config.yaml
n_layer: 9
d_mlp: 768
activation: "gelu"
rope_fraction: 0.25
bias: "none"
parallel_block: false
init_std_o: 0.0565
init_std_up: 0.0651
init_std_down: 0.0651
grad_clip: 2.0
decay_fraction: 1.0
decay_shape: "pow"
doc_mask: false
steps: 4188
dataset: "wikipedia_en"
Each number is 128 + 32 x the weight over its row's rms, rounded and kept within 0 to 255. Layers, rows and columns count from 0. Numbers have three digits each. The size before them is the row's rms in percent of the matrix's.

# layer 3 MLP down, 192x768, rms 0.0652, rows 0-28, columns 96-191
098:106113102111140195144135161064126099145124155119152120090173089144115138173147071127143175099170131139180090092091165072174132184112104118123103148179122115088088083191167061124148152114128152100129127126154192142155134145074141102152139181081240110108166161162143085136143083127145135121
104:180145120164122098174119097091146137116192075129082090143142079068110166157113136155104171166131098119124104118103106126127161182144121147118160073048190113148105164152125115121136168146115073151075126114117140154123188124099110103160129147089081101102134096130174192146096098190117216165
102:136111140156120153121132151107139128140107112108187162115167143158101117144157127103108164154157124090113156092138124194180144133154096099145146138177155124119127044161142105143113145118114097155085167128140114146078161116135108145085168099136057110122099087104087158134175096133129100090
096:095144055112106151131109115107146138175154191157136110184098119071125135129165119102112110126091109159138165126158131155165091160071143137094081097125145152128126142127115087146107076167048169131095121074136125153129095068107152145127149093151164073119150135166105062102111142082151185081
105:106082177128119155117146121104141137148111120159163104168140109130115120167099137142135167180099092158217154135081075133092145110114151125158077116080079085088161089127151122113132186157061142095103092077159097195153120085082163167140106137167111147115074123212159115210105102204158137119
105:111119161146113149148145079151154085121146133125163138078124180122092134152173170087141130169125137126134189137129081076173115136164123085122132100102120107137092128142112160115131146118060090097153098065113142145135095141142159195089148130105096181143114130182109090167095139122139129113
102:135123101121097086089156097104124047085120119120124090129112101117145118134121106126178140094119065142140136091095128072142140171155158104145122090208175104148147159147080100173114142109173106143092181119166151113081099134072122175130112098071187114177140160082091203089108065077170181162
102:099067149099119087216111180141111098113085151133127084140167115120115128133130141164111147195152150083196121132190112172142100146150165136147130122160156099114084099075136093104110140186085142133122077055148144102072156198146157130134186164115215094141111115157177110163126114099117160107
097:120117076136106112179209148118192190125152105051109145148078151133120172145153120164183079128147162115155140127149137091102106161114161088128085155040096127173132050074091138119084056067131141152184150160114150167120103128169125165117137126150161144145133176163143144156069114135153122140
103:108135125137111131115077148154148121089202198174129077166140117124148144086113112108063119153160126118120115134163067151134135122110129146084108094154158106123116138154153108146069107125111131069143189106072172041137142164186164138093108118149137129126147095091089140079146096153125194129
096:104082136157188149109133149103123138155144189105115159090132143161118148130125078118071149154184125112104124143134165185182101155108050167197140145081122116051102129104131102125121186117109122099072119157086100194161178115175162113098119151145108105126138132137074133136121141147113091131
097:154113147160106149062113075097140143122156160176135088126133167087137103107081150098174161118115113134159161122143120122075156216117140134146134122088097146128108090044139141075108162161137180111140150128183082111121206182029156104101177107145107147179132113178146191153101092109153144127
096:134103124165149151099118145158173091117127111125108141118073186117122055154123146060082106151063193163221104100118064161085167125175101139106128105138119146109118123166089136128112221126126068136161135152133132137162154109143105187122122106128072140157156123108147134086112117148120138147
097:182177124170082154136166095095122100086129155144130077136121121117078162138099163116093151162109075153085080071098111109090053055129133123177078110145181151070149181110171181108207192152126093128122138129110090184057093114158119126156098123115146144186075082105153111074109076096138140097
105:086114148152104115131110052126138111170140144129113140086141148138150121135105184120108129153104138171163150117076107092140095137076130195100076118179090133131110102156102112107148188097099144050115083144131114165128105130107132058055145156152141073163126111132115104127078098113134092156
098:193153085142123137121144099185160122081129145106145140148164142109113152096138144101112131117139148101134086141153109091152137202118097137059170086131156115106126070080121153167166111094219155134120145118163141057049128154140155147145140141113119167165160131186093109146157140143108149096
101:150175176125143145091084140132117131153118126199144152088132188145143126167053136119140197087079190129210140111146053065200107117139126094132141147149179142131158095112160146153099162068128152104118114131119180117167114167153166166101174122170152140108126093116167176126087126121126148095
103:147139168113135130145087186087149111147110134168167145121089136137133166113109147214076122154116173091125131115176081176166145088155097141173126117123125125150113168097138114138131100154151140127090157133139140116140115161136127110143100154128130093136169152114166064130127171134178141156
106:106147086108103120084090123138165161178114103174176131152105135174129131140119108072067135103103119139125185122103115072102116119092089095147142129112110082140092181178144143101106128110165098167168125148174137146124121144115176162115123174162130103185105057116166121060142114147116096127
104:056108155138112121157142107121154100091184134151127147108118140126111126161077173082136130097111141158176141105078167168143150088129126170133161175073137118159169111176119060106097183101138048141092162111089074076122104157039167159123128141133197164137096108070113090065150133178082121157
101:124065132082140155097136114171168127126083118140120175091136113164143156101152063139220151102093136170080135081125098128129111122095133075151118157119148127086134122049156144096053158114091134097154116203180094159087087099113134185186156163193103085190131136111129147114179102105117176158
097:114170129126095131167134168128128172126138100139096108109141166138085194087127210153104102134147117137132150118149111151150097211117118104121155121085151115128145098104156151159120160097142199141146134131127177086131140124121106122141186186115058136148126136165119137131139108096154162102
101:141174167113132193111139169127132182202062089166158164142122092144113110060160122107135120079076129167176104115109217112151142175140161122159114158109144179062184138098144079121109128135121155148189121096108113118154104125084108116104200101131093137152160106150171105147165119143119127151
097:139124125107157122083142163097167151101129123207091179114114104112120111113123112151133159124091142148123092139178158136156103100122126193119147109158078140095113133157066085132133127085169114087084099096177147148141132177150091112136089105162094147136116124189176117094115120055084162155
101:168084127152053126155153211177104118080118157163167146147109142184105071134132105072096161128105116097122129156149144103053139147096140193127156172149144157134112108120125125129119082179101118168082128095111088207175121150168120107109184113130082075187094119176152187115083061107092149151
094:145081211094099116153107154166136125097116089168119152111104123132107111148117097085095138111135107077215061106121100159201130072124199085169151120092113178135095092106097111107164117096135054149072119155065128215162151125062144127076124160138143155126166066147106135095097133150120111100
097:103094085162193105141120117141081086116099108154115130140105095150142148078165162135061154210082114126082116105157111157101110177120144141120146120113112144128178080159130078119150107150131097178127128159140096135114134123127063121126079110163132150140114147125126115142155168121124110115
100:162143155095116112088130119110133143079106112147123102135128178081113149136124117086054087137105140090157144047142130082078173078100155128093146098122152126117145061125159085135126171136143108185102135094125113095089099060153083106111109122142085052116097142095153121126100122090111128111
099:147089140112075112128164157135112167165115122155073105096178174163146129102107159104137096093169098112090164173135154119166142090171163110118113150117132167143133182173137154125151180174102164139137109080116107118092116108106152127142149076137104132086156167143127131092101173145131136162